config.yaml
num_hidden_layers: 9
hidden_size: 256
num_attention_heads: 4
num_key_value_heads: 4
head_dim: 64
intermediate_size: 512
vocab_size: 8192
hidden_act: "squared_relu"
norm: "rmsnorm"
norm_place: "pre"
norm_eps: 1e-06
positions: "rope"
rope_theta: 22600.0
rope_fraction: 0.75
qk_norm: true
attn_scale: 0.129
bias: "none"
tie_word_embeddings: "early"
parallel_block: false
extras: ["some layers without attention", "local attention windows", "exclusive self-attention", "value embeddings", "value residuals", "hashed n-gram embeddings", "a smear gate", "learned residual scales", "capped logits"]
init: "normal"
init_std_qkv: 0.0267
init_std_o: 0.0267
init_std_up: 0.0267
init_std_down: 0.0
optimizer: "adamw"
learning_rate: 0.0013
beta1: 0.95
beta2: 0.99
weight_decay: 0.06
lr_head: 0.00971
max_grad_norm: 1.0
warmup_steps: 548
schedule: "wsd"
decay_fraction: 0.81
decay_shape: "linear"
final_lr_fraction: 0.0
batch_tokens: [8192, 16384]
max_seq_len: 4096
doc_mask: true
train_tokens: 105600000
max_steps: 9288
dataset: "wikipedia_en"
Each number is 50 + 12 x the weight over its row's rms, rounded and kept within 0 to 99. Layers, rows and columns count from 0. The size before them is the row's rms in percent of the matrix's.

# layer 2 attention key, 256x256, rms 0.0864, rows 225-250, columns 0-63
138:42 72 57 56 47 39 52 25 58 55 64 38 59 57 43 23 51 62 39 62 51 27 57 20 48 49 45 39 56 24 56 47 51 59 37 34 46 50 51 71 51 41 41 41 31 45 56 50 53 43 47 57 29 46 48 51 53 50 56 30 53 61 34 78
103:52 37 52 51 43 48 47 64 36 53 36 45 51 59 38 50 66 49 64 46 44 42 40 72 43 51 51 65 65 54 39 64 56 74 65 55 63 66 65 46 59 49 79 66 34 54 63 38 29 61 42 46 51 53 39 42 37 56 50 50 45 40 47 24
097:41 45 56 48 68 64 55 66 42 41 53 70 44 59 48 87 53 46 44 69 56 58 37 67 54 53 43 49 54 62 69 57 43 52 54 42 67 48 43 26 59 57 75 42 80 53 53 65 31 44 54 41 63 58 39 31 64 46 51 53 52 49 51 37
105:72 41 79 35 45 58 44 44 53 37 38 46 47 51 42 58 49 30 27 60 49 48 69 32 55 71 51 46 51 57 67 53 43 38 49 48 52 58 41 37 52 32 55 26 78 56 45 46 56 44 45 62 42 77 37 67 61 54 47 67 47 44 44 53
140:57 25 60 50 46 66 53 70 41 40 49 62 40 63 55 59 49 43 43 48 54 65 56 52 54 68 52 60 39 65 55 61 38 67 71 51 59 50 55 26 68 36 66 46 69 52 43 57 53 61 49 58 65 67 31 48 56 58 41 60 51 52 49 32
121:56 72 68 28 51 53 36 52 64 26 54 62 44 58 51 35 69 53 38 53 61 46 77 54 45 40 46 43 46 32 62 46 42 40 46 63 41 56 67 62 40 59 55 41 55 56 37 63 22 53 34 49 39 49 46 52 66 50 47 47 23 50 39 53
093:65 51 44 60 53 48 66 53 43 36 61 29 55 36 46 58 59 66 59 35 63 37 48 52 43 57 50 59 37 38 28 56 43 66 44 42 54 46 53 52 43 30 51 54 58 61 63 36 46 48 79 73 51 71 58 53 23 64 19 47 53 52 52 52
098:46 46 59 53 56 56 49 47 37 66 45 36 65 52 60 73 63 41 63 64 62 35 45 65 51 57 54 40 56 53 77 55 34 45 44 47 59 48 37 61 30 47 53 57 49 64 67 78 35 39 60 53 49 84 59 37 59 50 51 55 57 44 40 44
097:71 40 63 47 40 52 62 53 62 36 46 55 56 52 18 54 49 57 33 47 58 51 46 52 52 44 46 47 50 51 55 63 39 71 46 44 64 41 54 26 70 54 71 50 66 69 53 50 38 59 47 50 57 74 43 47 66 49 29 40 37 49 58 50
082:56 79 42 50 53 50 59 45 46 42 56 43 62 41 59 55 47 54 62 46 74 33 58 42 57 39 52 60 42 40 54 64 63 62 49 56 30 47 65 45 49 63 23 59 59 56 64 62 54 51 59 46 57 62 58 50 31 53 41 40 37 51 48 60
093:76 61 60 26 46 48 49 41 48 45 67 69 52 79 37 68 28 52 40 64 60 45 64 48 68 47 45 40 69 72 57 52 49 66 48 50 44 51 45 40 32 45 62 46 70 46 47 63 64 56 41 58 61 59 30 50 56 29 65 53 43 48 51 63
092:55 66 48 58 45 35 65 39 64 39 75 61 52 63 30 30 24 59 49 57 57 52 24 35 55 64 32 47 62 57 47 53 58 52 49 40 70 50 46 43 61 39 54 30 63 56 55 33 66 49 41 46 54 44 56 40 47 63 67 46 64 51 52 56
095:58 41 55 50 26 62 31 47 38 71 36 54 48 44 27 59 57 43 30 32 52 51 68 47 48 50 66 45 53 39 63 53 35 70 71 53 52 49 42 35 32 39 62 62 57 51 32 35 45 46 26 59 56 56 35 58 48 38 57 59 51 32 33 40
098:55 36 32 42 55 50 62 70 63 29 64 58 42 68 45 52 39 79 57 54 54 64 41 58 50 40 55 44 60 52 27 49 45 81 53 42 32 62 65 24 52 46 69 48 54 71 43 63 23 73 57 40 49 40 30 33 42 68 41 46 49 40 48 49
099:64 43 53 41 69 59 45 66 54 59 62 53 44 70 64 49 51 45 39 41 44 50 43 66 46 38 46 71 57 48 46 31 68 53 49 60 35 74 65 62 38 50 39 65 38 45 26 58 44 45 40 38 49 43 24 46 73 60 60 38 64 60 41 34
087:62 46 46 53 46 50 35 51 16 68 58 48 67 50 60 67 39 51 46 50 60 47 64 47 39 55 25 69 45 57 55 66 64 63 61 74 45 42 72 36 38 49 32 65 51 44 52 59 63 56 53 67 51 68 37 56 35 39 41 53 48 40 50 40
104:46 24 55 55 31 63 44 54 38 81 19 32 46 33 56 60 71 34 41 39 50 51 48 42 32 61 67 60 45 55 43 52 47 66 78 51 38 51 40 58 64 45 43 64 38 46 47 33 65 57 51 60 43 58 46 59 33 33 32 56 52 43 68 53
099:43 46 40 62 65 43 61 25 50 72 42 39 74 39 41 50 57 45 63 59 41 30 31 54 50 43 49 35 61 53 48 54 56 20 29 44 50 44 35 68 43 43 37 43 42 53 52 44 72 29 53 62 44 65 63 48 62 33 63 44 59 60 44 61
107:44 53 57 51 58 57 61 68 62 26 68 65 44 54 48 42 40 67 67 49 36 66 44 62 45 42 53 53 50 51 53 44 51 48 50 49 56 60 71 35 49 74 71 45 56 71 52 57 17 59 59 29 51 34 53 33 61 71 48 48 45 46 48 36
098:49 63 51 40 47 62 40 58 48 35 59 68 34 51 46 38 55 51 66 34 41 51 56 54 58 45 43 69 66 50 46 43 58 53 69 55 52 58 49 66 44 54 50 64 35 42 38 43 75 43 57 34 53 21 36 47 72 45 62 57 62 59 65 36
094:68 49 34 43 48 50 40 38 38 63 50 58 44 40 51 87 40 47 44 46 53 42 50 73 61 44 54 52 56 56 45 63 64 42 50 67 46 47 40 42 28 38 11 73 57 43 44 52 37 47 16 72 58 50 38 50 43 31 75 57 38 39 48 72
094:51 76 57 44 60 60 61 50 48 14 84 52 37 53 62 50 39 40 56 54 47 52 60 41 55 58 37 28 61 45 42 40 43 64 46 36 41 71 62 58 34 56 61 63 55 57 35 60 65 40 61 53 62 31 48 61 59 64 47 49 54 71 60 54
094:22 43 37 72 47 49 55 48 58 64 47 34 56 36 58 47 44 53 49 42 40 48 32 55 45 57 62 60 42 44 35 35 57 44 54 45 42 47 41 68 67 54 41 45 36 46 57 27 71 51 59 36 39 42 61 53 18 53 45 44 62 53 57 56
094:40 52 38 45 54 53 63 71 33 39 49 52 49 48 44 55 57 67 40 44 60 54 43 56 55 52 34 49 63 63 25 58 56 75 71 48 47 36 65 27 72 45 63 48 52 35 39 39 57 67 41 59 53 45 41 54 30 42 34 45 52 54 58 41
102:56 56 36 42 39 38 52 43 73 39 65 75 33 63 62 36 22 53 38 60 53 56 32 43 59 41 40 69 41 48 43 31 34 57 41 36 44 70 51 27 35 50 58 42 53 47 58 61 50 66 41 20 42 21 57 31 35 56 48 51 47 53 66 63
086:53 58 53 55 41 47 41 56 55 48 55 64 45 63 51 39 40 44 44 26 61 55 67 46 41 70 46 63 36 53 42 55 60 59 62 61 41 47 59 59 56 57 50 56 57 51 50 36 75 67 55 55 58 50 63 60 29 47 49 58 58 41 69 50
# layer 2 attention query, 256x256, rms 0.0862, rows 226-250, columns 0-63
116:57 52 77 32 36 43 34 47 70 51 58 38 38 49 39 48 46 63 57 52 49 40 57 59 14 47 48 45 49 44 41 41 34 70 67 48 62 53 54 48 54 38 46 52 44 74 51 53 46 71 49 63 47 47 54 55 30 56 48 50 48 47 55 34
084:51 42 64 57 49 49 56 64 65 33 49 58 34 51 44 54 63 58 48 52 57 66 67 51 33 54 36 41 39 47 59 60 56 37 50 61 57 47 37 39 49 45 48 52 45 54 57 40 41 55 76 33 44 48 51 55 36 69 51 50 59 43 58 55
107:59 24 63 28 32 54 50 60 52 47 47 53 47 55 39 51 53 36 44 62 26 50 51 30 75 63 36 45 36 48 60 47 48 72 56 35 62 71 26 35 56 29 42 50 61 56 31 51 66 45 50 67 47 59 47 67 70 51 67 57 55 48 54 65
114:58 37 71 39 36 68 59 60 44 33 44 61 39 44 62 56 58 30 44 35 53 63 57 52 56 56 38 45 30 41 54 52 36 67 69 44 73 59 46 24 54 37 51 69 55 69 31 35 62 72 69 59 69 51 36 53 49 65 51 65 60 60 42 31
104:66 52 53 13 41 67 51 51 24 41 63 57 54 50 61 45 56 56 59 45 53 63 60 66 60 60 40 39 35 46 49 38 48 49 47 56 54 94 60 58 42 51 28 54 35 57 47 57 43 49 47 71 55 50 53 57 40 57 48 42 56 50 42 64
097:55 39 45 49 79 45 69 53 47 31 55 38 63 24 69 68 53 58 62 35 45 38 38 49 63 46 58 57 52 46 25 41 27 46 47 52 60 49 55 52 36 56 59 23 60 65 88 41 41 59 70 62 41 36 72 38 52 55 31 50 47 57 39 38
109:55 36 55 33 56 65 37 54 45 48 52 24 58 46 63 77 55 50 75 50 65 38 72 64 45 65 42 63 37 43 45 58 26 58 52 55 46 72 34 58 42 35 50 39 57 66 83 71 58 55 53 64 41 54 69 49 61 59 47 58 60 40 60 37
102:86 48 64 18 42 64 66 60 48 19 37 69 49 60 40 64 56 49 15 52 36 66 56 45 52 53 31 42 45 40 51 71 49 57 50 60 86 46 49 21 66 61 61 58 45 50 50 50 54 62 64 67 48 57 47 56 40 62 60 48 58 56 46 53
087:43 53 51 71 68 55 56 47 24 38 70 56 56 29 73 58 43 41 68 56 42 53 53 55 70 39 64 66 57 54 40 66 52 44 50 63 44 51 67 44 49 71 42 31 52 46 84 46 36 64 52 59 50 39 61 34 61 33 47 60 33 52 45 25
107:68 45 51 46 45 44 77 42 45 46 49 65 53 61 36 57 51 21 36 49 36 53 59 36 64 47 31 49 55 48 55 85 61 60 69 62 55 43 42 27 48 40 60 88 69 39 29 54 58 68 52 62 54 55 64 39 70 33 76 51 36 56 49 51
097:42 42 51 60 47 32 70 48 62 56 55 67 43 54 27 49 28 34 45 60 35 46 18 30 65 63 45 49 57 64 54 42 54 33 57 48 67 17 41 26 64 39 38 42 55 50 37 32 48 38 70 31 54 58 43 26 64 43 77 53 55 67 43 50
099:47 46 46 43 10 62 33 61 43 50 41 54 50 65 28 31 57 40 35 52 43 44 64 47 47 46 37 31 54 40 62 52 59 62 60 40 47 67 32 43 38 34 53 92 55 57 34 46 33 55 30 58 56 54 41 74 42 55 68 54 53 48 50 54
092:77 50 41 28 57 56 57 55 64 36 43 69 30 55 57 58 52 59 28 65 35 65 61 30 37 37 50 36 41 27 37 67 50 68 64 50 56 44 56 27 59 72 52 42 51 57 46 72 43 73 78 58 34 49 51 45 31 51 44 44 60 46 45 56
100:51 57 52 58 56 48 58 48 52 60 56 32 46 50 51 48 47 66 47 33 66 44 74 62 41 41 55 50 46 51 47 37 66 53 59 42 34 67 53 85 34 45 53 59 35 56 31 58 48 42 39 47 61 42 42 48 39 42 69 39 59 38 28 50
087:44 52 58 61 39 66 51 47 30 75 58 45 64 25 62 70 53 41 64 42 40 51 69 48 41 46 50 64 50 46 59 78 51 61 76 51 39 56 44 43 47 49 60 57 51 78 64 36 42 68 37 53 55 51 54 41 66 30 66 66 40 56 49 37
090:36 48 49 65 42 49 39 67 44 55 47 42 43 45 44 35 62 56 35 28 75 42 58 56 36 31 60 68 56 34 53 43 49 71 53 42 40 57 48 62 49 54 63 67 56 58 41 48 46 65 23 59 53 39 21 60 42 52 25 52 29 43 43 41
088:34 57 37 55 71 35 50 46 79 54 39 43 48 61 38 47 42 73 54 57 54 30 40 51 38 57 39 60 51 57 52 50 60 29 46 51 45 23 47 67 51 40 49 35 46 20 47 74 60 34 41 33 39 53 56 56 61 39 51 41 60 45 50 61
085:66 46 68 28 44 69 48 47 60 46 61 46 40 49 68 56 48 49 57 56 34 68 49 58 41 60 52 31 41 50 45 50 55 35 42 45 62 36 64 42 50 77 39 42 43 78 70 48 37 56 79 43 52 56 62 40 23 63 50 61 59 40 45 48
102:46 63 38 67 48 38 64 44 35 54 69 49 49 42 40 19 48 50 57 21 70 35 40 63 65 46 52 45 70 67 51 34 52 39 49 50 51 48 60 76 37 42 54 76 44 44 45 34 49 38 51 35 65 23 33 40 60 39 57 53 40 66 36 27
104:45 64 48 55 45 41 44 33 35 57 47 52 60 53 50 72 28 34 40 64 29 41 48 54 64 51 68 61 59 41 58 80 62 57 65 65 17 51 47 44 47 37 44 64 56 29 47 38 42 61 36 47 26 49 65 47 55 37 68 56 46 33 60 56
100:61 53 47 56 67 36 84 38 33 42 64 55 57 38 50 46 49 30 65 18 48 42 51 54 58 47 32 44 41 64 47 43 42 50 48 44 45 53 68 56 51 59 63 58 48 33 39 55 51 41 61 49 57 42 59 49 64 43 44 55 44 57 47 50
091:27 57 35 79 61 37 46 56 62 46 40 49 47 40 52 26 51 60 45 41 63 41 30 54 57 46 71 61 58 51 47 27 57 40 45 37 39 26 55 61 55 60 42 27 47 45 65 50 46 52 42 21 46 38 40 53 41 45 38 47 43 54 41 54
101:42 56 53 54 54 49 56 48 63 39 43 75 30 41 42 45 58 62 39 48 39 60 48 46 23 47 40 39 54 52 54 47 66 51 62 57 66 25 54 37 81 62 44 69 47 50 25 34 39 61 46 40 49 57 34 60 44 46 48 45 45 67 38 40
102:62 62 34 33 43 44 56 40 60 41 47 63 53 68 56 35 37 48 39 69 31 44 29 25 69 47 62 61 45 44 41 28 49 63 36 56 43 44 61 32 34 52 49 37 71 38 49 62 54 50 53 39 48 34 48 24 26 51 51 51 58 64 66 63
099:36 37 48 68 49 43 63 30 26 46 74 54 61 40 50 50 43 44 55 39 56 51 43 48 71 43 63 49 60 63 47 45 56 38 49 53 59 51 62 54 36 71 50 42 37 61 71 32 47 52 54 47 69 42 45 21 61 48 56 53 43 57 27 36